Weights of a small GPT-style language model, trained from scratch on English Wikipedia: 12 layers, 1.08M parameters.
Each number is 200 + 40 x the weight over its row's rms, rounded and kept within 0 to 999. Layers, rows and columns count from 0. The size before them is the row's rms in percent of the matrix's.

# k: layer 8 attention key, 64x64, rms 0.391, rows 25-45, columns 0-63
# q: layer 8 attention query, 64x64, rms 0.38, rows 26-45, columns 0-63
# v: layer 8 attention value, 64x64, rms 0.373, rows 0-31, columns 0-63
# o: layer 8 attention output (transposed), 64x64, rms 0.33, rows 0-31, columns 0-63
k25,081,176,262,261,165,126,264,279,253,220,245,255,225,204,219,177,109,308,235,200,234,179,210,215,199,210,196,185,202,210,232,195,157,194,218,224,242,204,218,225,148,236,139,273,206,191,250,169,242,192,175,227,152,252,192,226,128,178,132,217,185,185,214,180,187
q26,081,182,176,231,167,138,188,225,238,243,156,223,184,129,159,219,261,163,205,176,172,233,212,229,241,241,234,185,184,260,190,237,146,213,249,202,177,229,200,183,163,230,241,154,172,226,113,84,105,255,213,141,222,179,214,224,166,207,152,227,247,176,194,167,245
k26,086,192,181,248,188,186,173,218,254,229,189,241,222,193,214,255,253,187,198,165,223,267,218,260,276,188,214,266,183,280,190,269,216,254,237,217,273,213,257,195,205,219,227,199,189,255,169,117,139,223,194,140,253,277,212,179,164,266,202,215,174,211,249,187,241
q27,079,235,197,152,198,254,156,235,237,266,187,193,210,178,241,186,165,143,190,167,222,262,192,250,172,127,268,110,174,211,239,194,220,166,207,154,231,199,241,179,232,213,209,241,302,216,265,181,190,174,182,224,271,117,197,188,206,249,245,228,185,214,238,217,270
k27,078,233,174,224,173,225,185,185,186,159,140,148,174,264,145,206,132,138,207,176,209,188,226,168,220,242,203,126,227,178,210,203,162,113,214,203,238,271,223,187,252,172,164,235,219,150,240,157,267,181,155,225,214,147,167,126,146,241,191,231,173,132,256,230,158
q28,090,245,214,142,217,203,176,155,172,239,189,207,129,262,188,169,230,168,224,123,159,198,248,244,208,163,256,177,251,173,202,153,206,258,153,161,202,145,201,177,226,229,121,240,270,169,171,247,211,284,225,208,197,243,247,276,227,150,183,170,140,180,186,220,171
k28,081,249,147,202,256,224,192,219,229,207,221,194,169,250,158,166,160,211,210,131,126,232,288,247,231,201,135,89,185,172,214,147,239,227,201,191,226,190,199,150,251,230,215,186,180,252,188,249,219,232,238,208,134,123,179,245,213,177,233,221,183,186,217,283,208
q29,072,185,173,120,144,157,282,220,194,228,177,118,243,97,241,247,204,212,180,240,133,202,135,176,243,191,168,173,210,155,250,167,261,159,217,179,186,243,221,214,151,151,238,144,206,186,188,248,179,224,235,191,188,174,246,186,199,275,203,239,189,182,160,181,159
k29,070,172,147,88,199,145,233,187,166,221,180,184,271,198,243,231,223,183,247,251,191,233,152,169,231,154,140,221,213,175,242,162,228,200,198,195,132,212,207,261,206,232,246,191,257,258,172,184,216,183,229,198,208,211,235,162,191,246,256,216,202,146,253,87,156
q30,069,189,185,227,201,217,228,296,197,144,213,161,198,177,200,280,158,239,207,226,274,216,154,174,221,162,189,205,175,208,236,162,225,159,225,166,225,128,233,110,183,98,221,263,229,226,161,257,187,151,194,179,222,221,180,244,154,257,174,228,211,234,223,135,155
k30,070,212,180,186,171,151,260,229,206,162,254,207,147,215,177,255,216,225,220,182,266,183,168,137,177,203,208,203,244,219,232,138,151,254,260,130,173,216,234,140,206,145,156,221,180,131,189,247,247,147,162,197,179,232,239,193,166,240,127,264,184,250,181,127,161
q31,090,207,159,152,201,262,197,169,157,226,218,224,185,200,180,167,187,175,151,110,279,181,291,184,159,147,215,241,191,246,188,172,167,240,174,234,262,211,240,211,144,228,248,171,206,166,174,121,182,250,257,172,171,163,218,112,247,220,151,200,189,190,155,241,231
k31,081,264,174,185,203,230,201,218,188,187,168,290,259,186,155,200,232,225,158,159,249,223,302,242,213,147,217,166,153,163,173,233,182,224,226,276,190,233,200,212,100,184,222,220,134,163,182,135,200,210,236,210,199,191,199,153,264,285,236,218,149,203,179,213,170
v0,084,174,274,211,211,192,203,195,120,214,281,299,204,236,124,240,172,156,181,220,207,122,146,209,189,188,271,162,168,206,243,182,204,221,124,191,227,266,253,143,138,179,231,190,218,245,157,204,225,222,237,171,195,205,274,232,208,189,200,180,215,147,187,204,181
o0,081,242,220,151,284,235,149,184,286,241,131,185,227,245,250,151,170,257,200,111,206,260,237,196,175,171,189,259,206,173,195,163,189,142,207,181,188,235,154,243,155,190,169,204,192,134,217,213,147,174,258,220,208,167,202,261,200,215,200,221,214,125,261,225,178
v1,067,206,207,207,210,242,189,219,244,241,140,177,143,234,210,229,228,218,161,225,237,159,211,213,199,222,249,168,228,167,208,183,192,219,253,123,272,216,196,224,209,231,268,267,171,184,243,125,189,233,131,251,214,263,201,143,206,255,274,95,203,200,264,217,185
o1,075,209,195,261,185,205,203,149,159,159,290,206,205,171,270,166,162,177,289,192,237,185,213,172,177,177,140,188,218,187,247,225,211,278,282,283,209,167,211,235,243,194,177,163,170,199,232,220,209,269,276,200,143,168,222,272,240,158,171,205,199,162,186,239,178
v2,074,267,187,135,296,182,145,211,188,226,169,210,178,259,246,285,280,138,259,231,206,231,171,144,210,216,217,192,245,162,146,258,229,187,180,196,176,219,167,240,241,184,180,240,149,221,128,183,191,174,172,225,206,280,189,246,182,150,238,216,210,179,191,154,200
o2,072,90,230,269,148,219,262,212,235,222,168,136,225,127,195,175,242,190,173,224,217,182,212,180,246,187,193,188,160,205,174,208,182,184,197,132,233,122,196,182,150,173,204,171,270,167,185,213,219,170,213,201,208,158,248,81,185,235,174,180,203,135,148,177,243
v3,086,169,206,242,194,237,221,202,158,138,229,251,196,157,180,246,142,225,188,261,216,202,145,95,220,240,155,220,215,125,194,198,159,246,171,227,195,195,209,249,176,256,212,121,209,289,231,214,209,144,171,113,154,233,236,261,163,243,197,177,206,223,206,187,197
o3,080,170,213,120,207,267,188,127,154,164,244,189,200,263,302,171,130,197,199,144,172,215,186,218,195,210,261,225,193,189,292,184,233,118,187,201,148,202,182,149,164,146,177,195,233,186,242,225,232,214,182,251,289,192,223,205,197,183,188,154,188,187,172,245,226
v4,085,139,214,233,185,164,261,143,200,245,176,186,201,230,192,193,172,195,197,247,218,253,244,121,190,142,147,216,155,168,223,132,189,196,177,259,184,136,179,147,233,187,235,164,180,228,258,182,293,216,175,174,206,243,189,178,198,200,214,262,166,129,312,197,194
o4,079,209,256,204,208,195,128,241,215,181,271,225,205,234,232,235,202,158,261,120,170,176,190,240,260,234,248,271,236,200,174,263,160,250,268,226,141,209,206,201,212,250,172,194,177,207,200,226,109,202,120,224,194,232,224,292,188,205,219,171,229,238,152,184,195
v5,086,175,196,227,236,170,240,241,128,215,251,250,148,214,226,214,224,237,222,206,148,162,244,155,159,220,222,228,237,138,157,166,148,251,180,154,267,157,295,219,171,192,168,260,135,201,229,247,141,205,180,222,163,225,243,184,206,281,246,197,255,219,226,171,225
o5,075,237,239,251,156,237,275,147,225,218,162,189,274,259,261,151,183,183,171,169,142,234,177,201,146,187,158,186,111,240,183,257,202,220,223,209,224,224,113,187,133,152,210,190,289,182,175,202,210,162,183,245,206,182,203,225,204,124,169,209,207,186,207,223,140
v6,094,316,169,182,202,216,96,192,235,164,233,220,200,245,161,191,250,148,257,213,302,215,153,204,233,209,185,144,210,241,151,143,135,149,173,246,175,172,197,230,203,205,216,256,154,205,216,225,246,249,177,231,203,271,206,173,221,179,215,225,155,193,179,181,223
o6,096,137,245,261,149,261,205,221,178,87,185,182,197,187,128,201,223,238,185,159,229,237,205,162,169,168,218,216,266,209,167,222,217,136,180,186,225,240,234,166,190,215,194,169,238,183,296,125,186,150,154,224,190,128,153,153,157,190,219,224,205,156,162,180,163
v7,085,193,238,242,267,203,173,276,189,243,140,152,206,189,138,137,142,195,274,224,158,233,193,215,169,174,269,236,236,217,174,204,168,184,165,251,200,240,115,223,166,224,136,211,158,169,251,283,251,203,156,185,205,166,174,178,141,226,172,207,203,204,180,265,219
o7,081,171,154,174,195,188,301,198,177,108,249,233,244,253,133,216,262,214,178,203,195,208,192,215,290,176,148,257,255,162,168,192,167,255,216,178,210,210,224,223,170,191,227,182,203,225,159,261,162,205,237,260,257,236,193,211,167,219,201,183,193,164,195,93,163
v8,083,210,149,206,200,86,200,253,273,222,291,191,210,235,209,223,191,224,211,150,160,206,108,144,202,246,176,189,222,160,226,183,174,235,295,164,204,270,253,182,241,208,161,125,200,236,234,196,223,207,199,170,195,205,253,201,275,171,173,228,185,231,201,192,216
o8,079,269,308,226,236,225,206,207,211,197,181,211,205,180,181,178,152,157,212,202,199,199,230,126,191,235,212,246,228,263,180,194,177,210,118,208,171,189,127,143,199,160,216,217,222,230,168,193,202,236,124,230,268,176,192,230,223,174,232,188,280,240,223,243,316
v9,080,118,258,155,209,161,206,121,185,257,201,252,228,148,230,173,191,167,166,217,242,167,195,177,217,220,264,205,222,141,217,197,200,208,236,233,255,218,131,234,183,198,170,275,261,169,228,191,164,302,160,148,233,152,190,189,161,210,156,274,174,234,166,216,187
o9,074,288,211,239,247,178,122,198,100,164,217,184,141,235,193,162,221,259,195,197,188,171,219,262,191,195,202,232,221,273,189,131,190,242,180,171,231,214,196,192,195,201,245,206,205,230,156,232,240,205,183,230,142,243,223,208,278,170,125,174,147,163,261,140,160
v10,079,182,226,211,247,204,188,242,178,243,99,263,286,154,205,174,219,209,133,263,246,175,175,174,245,228,211,168,103,277,196,262,164,187,194,173,255,240,214,151,226,161,169,195,204,225,254,162,234,202,152,183,157,264,178,208,146,200,207,188,207,155,178,205,230
o10,077,200,155,168,188,122,204,162,250,178,275,122,180,243,157,186,212,244,250,215,158,188,225,164,185,205,230,213,277,158,239,142,179,195,277,218,231,175,211,259,183,241,225,219,221,139,180,175,196,162,187,274,153,189,284,252,234,174,206,281,207,180,173,220,171
v11,085,183,255,180,147,221,217,144,131,153,205,201,228,224,198,150,222,226,235,169,166,80,233,108,184,215,164,173,178,195,230,239,148,152,184,204,173,164,279,213,101,214,275,206,213,185,226,165,199,188,256,189,213,205,263,199,199,219,204,209,187,254,249,186,152
o11,084,247,205,185,219,242,234,195,195,229,207,135,220,248,257,260,162,184,241,200,195,233,192,172,107,202,271,151,199,222,151,194,168,248,146,136,235,214,167,230,248,152,151,226,218,267,254,273,235,142,200,237,196,160,158,251,129,187,176,210,187,171,164,239,167
v12,086,211,244,211,162,186,185,208,157,148,248,169,210,190,233,220,195,166,100,205,200,185,199,157,187,214,309,210,189,115,126,199,297,177,220,200,137,219,128,223,125,225,173,198,183,165,232,172,235,173,195,194,249,213,220,193,220,234,199,149,167,151,220,280,194
o12,084,240,161,204,235,203,214,177,244,182,182,186,242,186,273,231,200,169,267,157,138,255,204,234,201,176,197,145,200,253,279,198,95,198,295,173,236,207,231,162,232,188,213,172,246,247,204,277,182,224,250,164,134,197,170,177,215,255,202,192,248,188,204,180,270
v13,094,269,159,228,104,227,161,239,208,174,133,242,237,135,161,190,236,178,244,141,212,213,253,214,164,139,220,198,142,197,226,140,140,212,220,225,170,233,210,178,220,284,222,221,264,266,168,198,175,170,203,127,246,251,210,207,188,180,151,183,234,225,200,152,212
o13,091,170,189,217,278,253,239,241,196,205,242,160,190,219,262,214,145,216,175,206,236,198,158,132,227,231,234,243,206,252,263,187,242,210,260,196,214,156,192,227,178,128,195,194,153,117,291,210,242,155,155,143,242,205,197,233,180,230,243,209,177,279,200,177,138
v14,082,206,259,144,303,232,245,268,199,137,179,239,209,162,201,261,166,189,207,170,140,156,206,202,154,200,170,275,208,218,234,205,162,214,223,262,131,148,185,174,241,165,310,173,218,144,187,224,189,226,210,233,192,164,189,179,168,246,229,221,199,160,173,150,172
o14,074,195,216,187,212,185,165,133,263,238,210,236,189,228,237,196,212,254,186,247,179,205,171,291,266,167,129,230,172,104,211,255,223,249,153,190,140,227,117,220,158,240,190,192,154,239,237,246,183,231,192,148,146,191,226,211,166,265,196,182,179,251,244,230,185
v15,085,190,219,240,202,219,161,252,223,208,211,272,156,248,299,158,186,192,222,279,181,231,175,251,258,283,222,208,188,258,207,217,150,221,246,195,225,200,215,220,259,275,265,231,185,114,140,180,185,180,269,181,213,219,179,214,162,212,196,238,197,216,161,138,186
o15,069,232,164,236,231,215,204,151,248,198,189,131,160,200,106,174,267,250,218,148,172,128,201,170,135,146,211,161,262,224,219,217,237,197,156,202,240,132,197,199,232,198,199,208,179,255,250,227,206,190,249,186,287,204,287,207,226,233,222,159,158,198,246,148,186
v16,079,155,218,229,193,168,156,226,205,165,212,170,149,208,197,134,232,183,224,163,182,191,205,354,172,222,227,208,219,189,275,257,190,195,139,157,168,165,184,251,133,231,226,259,184,245,190,177,213,212,173,155,224,147,264,179,237,232,208,103,215,183,200,195,227
o16,082,172,105,197,260,154,282,205,186,166,139,185,238,204,253,254,223,225,119,238,220,204,229,153,166,191,180,187,190,252,99,197,257,234,214,253,176,224,219,133,230,190,153,183,191,194,144,269,225,243,222,235,163,209,167,149,229,192,210,199,246,193,203,163,165
v17,085,201,261,226,212,178,223,235,249,194,164,205,166,271,158,234,169,140,246,128,174,177,140,272,201,251,137,175,194,202,192,163,280,175,209,104,241,260,183,224,175,214,191,219,165,194,188,171,215,153,173,212,162,173,184,150,213,179,185,134,265,266,175,255,224
o17,076,185,152,193,178,198,162,193,228,260,161,210,173,235,146,181,246,252,179,235,243,248,227,142,182,206,212,249,241,200,184,212,135,273,145,224,219,161,223,179,205,166,191,188,157,221,122,154,148,201,288,157,245,227,195,210,240,128,134,212,176,153,152,116,180
v18,074,195,216,140,285,171,156,201,163,190,193,102,234,216,243,129,129,187,206,241,188,205,222,225,291,217,263,281,186,216,233,145,181,223,207,216,202,211,221,243,211,171,146,204,190,295,183,114,201,221,233,204,163,150,186,227,160,221,201,189,258,212,171,208,205
o18,075,215,204,247,254,227,123,141,261,150,138,227,244,172,185,189,258,153,188,199,206,242,196,184,270,214,216,194,227,195,228,183,214,218,202,206,253,187,125,151,176,257,231,214,192,153,265,223,284,161,236,250,213,211,253,215,240,248,155,265,191,242,238,129,216
v19,091,214,259,288,279,214,184,135,204,156,269,184,195,219,220,195,188,245,158,184,162,142,195,218,203,101,236,253,236,245,166,213,186,165,141,194,225,157,218,246,256,186,238,199,174,219,163,158,142,169,186,143,186,282,207,170,171,220,176,208,171,214,148,248,246
o19,092,166,164,193,195,258,166,246,227,246,179,187,260,171,202,185,164,90,208,181,232,255,238,190,174,193,197,193,263,160,256,182,261,288,165,192,221,200,189,171,131,232,174,225,250,266,182,218,196,219,232,251,206,159,236,95,215,191,207,186,126,217,242,169,188
v20,084,219,210,185,278,176,175,173,147,201,237,190,239,177,264,195,238,224,197,162,189,250,277,250,96,230,205,260,195,142,165,138,198,163,172,174,212,205,137,204,213,185,169,127,228,181,159,155,213,227,177,240,272,171,250,170,191,243,256,164,243,219,136,170,201
o20,087,184,177,258,179,165,176,281,222,210,143,161,214,241,247,224,231,230,132,191,223,213,165,241,262,164,167,173,168,218,246,287,283,255,228,201,240,217,146,154,175,150,241,230,252,150,162,219,213,179,211,186,176,236,175,146,232,207,159,235,239,236,281,212,231
v21,077,233,216,142,186,221,220,117,247,276,194,192,198,261,136,177,154,198,182,259,215,182,218,175,172,236,228,152,155,225,212,263,247,284,250,195,112,227,222,199,232,162,157,125,200,171,236,239,128,211,189,256,175,258,227,207,224,201,137,180,219,203,217,171,201
o21,088,256,226,180,166,289,147,230,220,274,206,160,277,160,188,280,204,230,190,223,146,223,169,173,236,216,186,266,205,234,151,173,176,207,208,220,284,265,289,272,248,233,261,222,221,168,185,189,215,218,206,200,232,157,252,183,197,201,223,208,262,197,213,207,226
v22,079,166,198,241,250,249,172,123,140,198,129,194,218,219,244,198,173,207,197,186,259,169,207,167,207,242,236,143,231,140,202,161,196,248,231,288,265,223,194,319,195,279,177,214,170,214,220,156,196,189,233,229,202,265,212,173,222,217,178,224,247,217,255,158,231
o22,078,212,235,168,184,222,166,215,178,154,202,220,134,191,244,226,119,242,254,162,210,224,180,174,221,193,287,201,188,236,212,257,147,159,270,179,175,202,206,157,193,164,211,177,252,250,189,174,239,207,257,208,226,108,255,236,232,127,193,261,99,226,229,185,197
v23,090,192,233,210,147,167,210,201,272,192,237,202,198,197,147,215,134,236,287,213,172,223,165,231,249,232,200,173,253,176,153,239,164,230,208,192,160,206,130,164,218,190,156,312,263,162,216,209,227,198,291,177,193,252,151,197,256,228,228,177,189,158,206,120,186
o23,080,247,181,214,249,171,265,209,169,223,185,215,192,263,178,244,277,212,195,218,249,181,218,200,226,252,213,227,228,218,202,196,157,132,220,184,137,198,213,242,144,201,161,173,173,258,167,173,189,189,176,210,188,148,290,239,121,196,187,263,296,231,246,278,251
v24,100,210,180,146,174,211,136,207,223,188,192,292,211,190,189,156,201,226,172,189,186,121,187,187,249,211,200,202,295,180,149,178,185,227,268,254,165,104,238,238,200,158,230,168,188,258,268,167,210,154,179,201,188,253,203,206,229,130,167,180,208,174,234,171,105
o24,089,251,274,250,122,198,224,161,193,127,221,132,259,229,243,252,139,223,235,211,256,239,185,243,162,211,245,179,147,257,222,183,191,175,96,175,240,249,188,202,248,220,180,238,176,197,222,231,193,176,163,234,235,154,191,257,160,182,232,199,162,215,173,204,253
v25,077,125,291,218,209,231,213,258,205,221,256,273,187,188,194,216,213,194,178,181,129,172,248,195,188,197,207,170,213,143,189,190,221,264,251,124,163,183,184,217,210,221,207,282,136,213,139,163,214,126,179,202,226,145,213,217,145,200,179,271,199,251,282,212,210
o25,079,259,188,199,221,198,199,152,283,256,217,198,192,216,246,139,200,183,156,165,223,141,209,252,123,173,154,253,140,244,207,158,136,207,188,250,262,274,131,154,176,207,199,150,209,179,204,258,180,260,216,155,193,214,149,256,249,174,228,155,180,222,181,219,181
v26,086,207,190,218,191,192,245,184,233,251,223,117,160,157,206,193,180,239,156,203,201,210,136,192,227,255,228,202,178,196,205,231,194,173,196,237,210,198,154,97,239,241,189,292,171,228,141,174,154,208,295,186,208,128,175,164,130,151,145,183,159,215,203,255,138
o26,080,187,190,153,270,88,185,223,211,185,164,226,186,238,134,202,224,197,226,119,224,159,256,224,224,168,205,204,206,228,158,100,223,245,219,214,205,184,177,248,189,154,271,175,165,277,187,224,216,214,268,165,255,253,228,205,201,235,218,164,183,246,177,144,240
v27,081,147,199,249,195,122,177,150,200,180,223,187,231,230,213,139,160,179,206,224,230,234,226,162,165,187,261,138,247,208,187,246,165,198,120,203,172,255,265,202,188,115,215,163,153,139,234,230,239,192,155,210,166,253,155,135,197,131,169,170,223,233,170,153,143
o27,090,247,246,184,182,228,165,182,151,180,158,178,222,207,171,195,176,167,262,209,173,200,193,204,187,159,205,225,221,143,183,240,199,153,240,230,172,188,238,203,158,199,164,211,198,194,166,186,192,175,240,281,156,116,208,280,136,163,149,184,114,62,185,147,219
v28,080,190,223,249,216,247,230,178,190,262,220,205,190,263,208,282,285,225,216,187,215,164,169,207,216,149,134,174,193,215,261,202,192,259,254,159,95,205,220,193,151,163,124,193,255,171,195,217,206,186,206,205,201,226,118,170,236,185,196,257,162,219,126,156,239
o28,078,133,150,179,148,258,208,309,214,235,202,136,185,177,208,188,174,193,225,240,163,245,169,193,188,187,193,241,211,128,153,194,187,115,112,245,211,209,139,235,173,197,181,190,241,202,199,130,172,259,137,159,189,218,212,194,184,232,169,204,272,192,255,217,153
v29,087,180,187,237,188,210,137,159,159,190,230,231,238,164,158,203,170,217,211,197,252,174,309,197,215,228,203,249,154,212,161,145,187,169,192,217,123,249,231,197,231,162,202,267,198,209,210,244,203,169,197,167,179,261,138,131,251,227,272,260,295,228,235,184,157
o29,083,162,226,184,229,187,205,235,209,217,205,106,223,240,200,170,208,157,184,178,240,282,138,278,231,190,234,206,201,216,194,227,220,207,244,192,198,303,171,155,187,190,237,179,219,155,234,217,204,132,162,173,224,182,238,275,74,158,208,219,210,223,261,154,223
v30,098,294,179,254,196,213,207,185,227,219,173,256,242,310,204,185,219,234,205,195,149,234,228,197,190,173,208,244,198,129,145,256,233,139,266,154,234,182,197,202,219,228,117,207,234,243,173,169,207,232,192,152,199,186,263,180,141,220,180,156,179,214,262,172,129
o30,096,165,172,197,157,185,202,249,194,160,276,178,234,197,250,233,245,199,179,266,238,173,203,149,149,180,136,133,153,245,238,191,122,163,244,233,212,239,165,217,153,61,192,212,179,255,208,262,233,146,255,212,197,190,184,219,225,205,211,196,243,221,216,216,199
v31,090,238,212,183,213,140,200,250,205,346,159,178,220,245,199,233,182,185,156,189,215,255,184,214,288,159,219,194,145,209,193,245,162,253,131,224,202,110,190,198,215,215,217,197,238,222,216,239,161,103,150,232,225,197,174,160,246,158,230,228,196,198,221,208,212
o31,085,206,201,194,204,273,165,218,205,156,288,193,161,141,178,167,243,194,185,213,171,226,244,225,256,180,212,196,140,216,208,209,236,194,248,264,169,258,195,257,192,241,197,151,217,149,198,139,219,292,229,188,173,145,237,106,159,262,234,226,269,174,196,159,223
q32,121,252,243,148,144,164,156,173,190,179,247,201,201,224,171,181,123,116,201,187,171,196,185,170,221,171,240,142,183,248,269,158,255,167,216,217,157,180,266,196,183,230,129,263,186,204,225,216,215,176,210,177,205,99,211,154,273,251,126,217,244,174,202,183,207
k32,122,284,214,208,164,179,180,165,158,222,185,176,185,162,180,226,195,229,208,124,127,178,228,231,163,217,215,139,176,204,210,208,246,145,224,221,223,189,247,155,248,253,218,240,200,184,199,185,226,240,139,247,92,226,252,232,173,221,141,239,238,119,133,203,262
q33,112,183,159,222,254,156,189,162,262,208,263,277,227,213,208,221,229,102,209,181,193,227,292,255,189,169,249,174,193,163,196,140,195,241,192,169,193,145,268,235,184,188,277,226,197,191,198,172,265,220,227,183,230,202,231,111,152,219,174,178,162,234,255,216,167
k33,128,273,166,207,261,197,220,120,202,209,102,232,197,190,175,183,272,272,158,209,225,276,212,239,226,215,209,188,200,186,226,151,235,258,212,200,208,202,207,158,163,154,258,194,170,231,264,168,215,185,269,163,166,215,239,143,219,262,158,201,124,201,246,170,230
q34,113,157,173,276,202,169,219,192,212,163,313,242,221,131,241,227,269,162,215,241,118,147,204,182,214,256,181,210,162,163,247,238,177,206,239,254,159,154,232,161,205,196,209,201,271,222,251,166,191,194,215,203,264,174,197,169,223,145,178,158,141,149,194,174,168
k34,115,168,121,282,194,140,223,126,213,174,179,235,228,148,199,208,252,186,192,226,163,226,193,180,243,196,160,132,201,254,226,191,199,186,220,191,182,223,170,194,225,236,149,212,210,284,221,246,236,192,162,229,185,178,241,98,211,182,228,164,116,279,239,148,235
q35,111,197,238,188,165,224,235,228,118,250,215,274,303,200,139,171,185,164,214,149,181,165,183,156,201,174,232,164,143,215,184,137,230,189,269,161,159,232,185,196,154,249,192,215,194,228,188,292,156,203,215,162,167,218,156,150,167,180,191,155,207,115,239,185,160
k35,120,208,154,218,238,219,207,173,196,250,227,165,285,210,195,179,221,158,254,198,119,201,208,248,216,182,209,156,184,160,135,197,234,243,212,184,264,268,234,206,211,274,218,164,113,179,212,301,180,177,231,201,200,167,158,177,195,214,158,172,165,107,140,157,195
q36,125,201,203,155,167,207,239,205,184,174,116,248,120,165,213,221,237,216,181,253,189,263,253,151,196,179,263,115,265,219,236,250,138,228,222,244,210,237,152,150,215,218,281,155,154,153,166,219,250,222,157,244,227,213,217,198,208,143,231,170,197,248,221,217,179
k36,127,237,195,200,244,198,105,255,150,212,204,156,200,270,158,265,165,217,200,171,112,158,238,183,215,170,232,196,258,261,256,191,162,114,216,204,147,254,166,210,201,189,213,162,165,229,206,173,218,221,233,187,295,219,178,176,270,199,230,211,186,264,241,184,180
q37,115,149,161,191,172,95,153,162,233,115,200,219,143,224,196,111,162,212,190,254,196,204,213,223,197,226,245,213,228,147,180,196,182,219,231,257,244,226,132,267,279,172,155,211,153,243,227,258,151,169,204,213,170,163,260,166,224,212,220,227,226,181,167,188,163
k37,106,155,172,191,172,151,108,214,268,128,215,260,159,226,192,238,250,220,192,219,155,198,195,183,151,165,150,266,180,165,282,218,217,173,152,213,160,218,251,211,285,197,228,240,180,254,253,252,183,198,250,229,117,261,176,193,197,237,240,192,204,186,178,195,187
q38,130,220,164,162,265,170,137,155,195,207,165,186,155,162,147,194,257,230,225,182,165,190,253,165,178,206,121,224,133,142,183,187,245,235,200,161,218,237,221,200,232,199,123,171,271,242,188,199,149,181,191,197,290,190,160,238,229,195,147,196,289,252,203,142,177
k38,130,243,219,211,206,204,246,219,257,225,200,191,174,142,142,159,202,176,136,237,212,172,218,181,165,192,138,191,156,190,184,229,226,258,88,235,171,208,188,220,241,223,221,251,192,255,115,239,258,285,185,214,212,214,187,241,242,186,112,163,251,257,245,208,208
q39,113,205,181,137,237,229,199,292,211,190,182,192,265,228,215,149,180,278,170,238,224,174,169,233,146,195,204,205,213,120,233,163,165,265,185,140,243,203,232,277,211,188,245,112,182,251,121,170,149,228,169,221,160,206,237,175,180,194,221,222,246,194,195,194,130
k39,115,219,172,192,161,173,195,235,196,241,274,188,238,181,201,194,279,235,202,261,221,153,186,152,212,246,186,249,219,100,287,150,168,195,109,210,189,213,255,259,200,190,175,178,225,112,183,196,165,223,271,199,219,201,190,127,219,192,191,235,187,158,236,240,157
q40,108,201,162,248,208,204,226,233,131,178,235,167,183,179,206,239,166,219,264,275,219,189,236,232,248,187,192,237,221,249,180,220,217,171,137,262,146,245,213,193,109,225,230,124,140,172,177,287,191,226,231,219,187,235,188,217,258,172,148,226,146,229,161,120,198
k40,113,129,210,188,241,192,244,155,119,229,200,203,189,202,248,290,192,183,198,237,251,182,243,244,195,175,203,288,259,254,183,226,263,216,245,189,186,216,206,276,179,228,207,162,218,271,137,213,189,265,145,191,153,252,198,182,225,170,148,208,161,206,185,144,153
q41,113,238,111,229,195,222,184,200,215,176,219,203,154,221,209,192,169,173,259,168,238,225,233,214,217,197,183,170,177,200,227,223,178,181,186,134,244,243,233,327,122,184,225,222,211,165,208,240,313,270,253,219,129,218,168,244,178,160,166,148,202,186,181,194,153
k41,121,271,255,229,197,221,178,154,168,237,226,170,175,249,191,270,238,283,201,277,185,268,197,209,192,238,226,180,209,183,162,204,182,223,215,160,204,88,131,248,166,154,226,264,188,274,199,200,204,250,232,206,155,189,220,217,216,139,149,224,210,159,152,206,163
q42,117,242,158,204,110,204,173,190,201,189,238,209,141,155,240,205,281,189,194,196,269,183,239,180,218,189,201,143,173,224,180,177,131,178,245,200,188,212,196,217,159,223,217,253,119,257,183,230,100,269,232,246,267,231,212,244,170,229,208,279,177,161,204,198,240
k42,113,235,191,198,169,119,221,170,178,209,224,213,194,248,155,264,265,162,267,223,184,154,214,256,180,194,214,197,193,225,218,254,129,208,266,237,194,205,211,214,203,202,180,152,137,279,110,198,197,184,199,152,182,167,82,257,144,263,194,212,181,221,205,204,222
q43,115,217,137,224,139,181,136,232,153,209,187,173,303,253,192,223,230,239,267,237,215,242,204,174,198,197,178,145,134,153,197,202,239,236,190,167,128,225,226,193,194,182,147,201,228,180,192,194,226,260,222,168,316,197,243,243,175,203,201,220,182,227,112,230,168
k43,122,229,148,178,185,165,256,238,133,220,208,217,225,166,181,271,122,199,218,216,259,215,187,234,208,243,182,124,239,170,178,238,194,279,172,149,138,176,224,172,290,167,218,286,120,220,222,216,173,194,206,146,206,200,176,204,210,171,167,173,201,265,192,267,195
q44,110,236,274,149,194,198,193,179,166,149,150,231,205,127,185,254,177,214,312,217,183,194,180,172,118,173,237,233,154,187,175,198,221,193,243,253,214,251,195,248,95,189,219,252,203,177,204,214,187,153,254,232,228,228,211,195,198,239,171,221,186,294,198,174,141
k44,121,244,151,218,208,179,192,190,204,262,183,130,233,215,226,191,140,209,204,190,200,173,172,223,135,200,169,208,187,260,217,191,257,241,192,269,237,259,161,244,164,149,316,257,200,283,177,148,199,120,194,240,207,208,187,201,203,271,189,199,154,197,157,163,145
q45,116,243,213,195,268,249,181,241,232,193,260,169,156,222,174,159,205,147,166,189,271,202,222,191,178,234,155,259,241,147,132,235,192,150,223,203,181,153,202,250,224,265,182,142,158,216,209,225,256,137,251,228,175,248,225,168,190,280,181,197,120,196,194,240,265
k45,121,164,234,181,171,248,198,164,185,265,181,259,166,202,173,132,236,155,239,199,302,177,211,223,226,231,207,268,194,144,247,225,154,141,239,182,188,157,243,146,171,182,172,211,173,244,143,186,234,177,230,244,177,188,311,259,235,206,230,206,183,189,139,168,229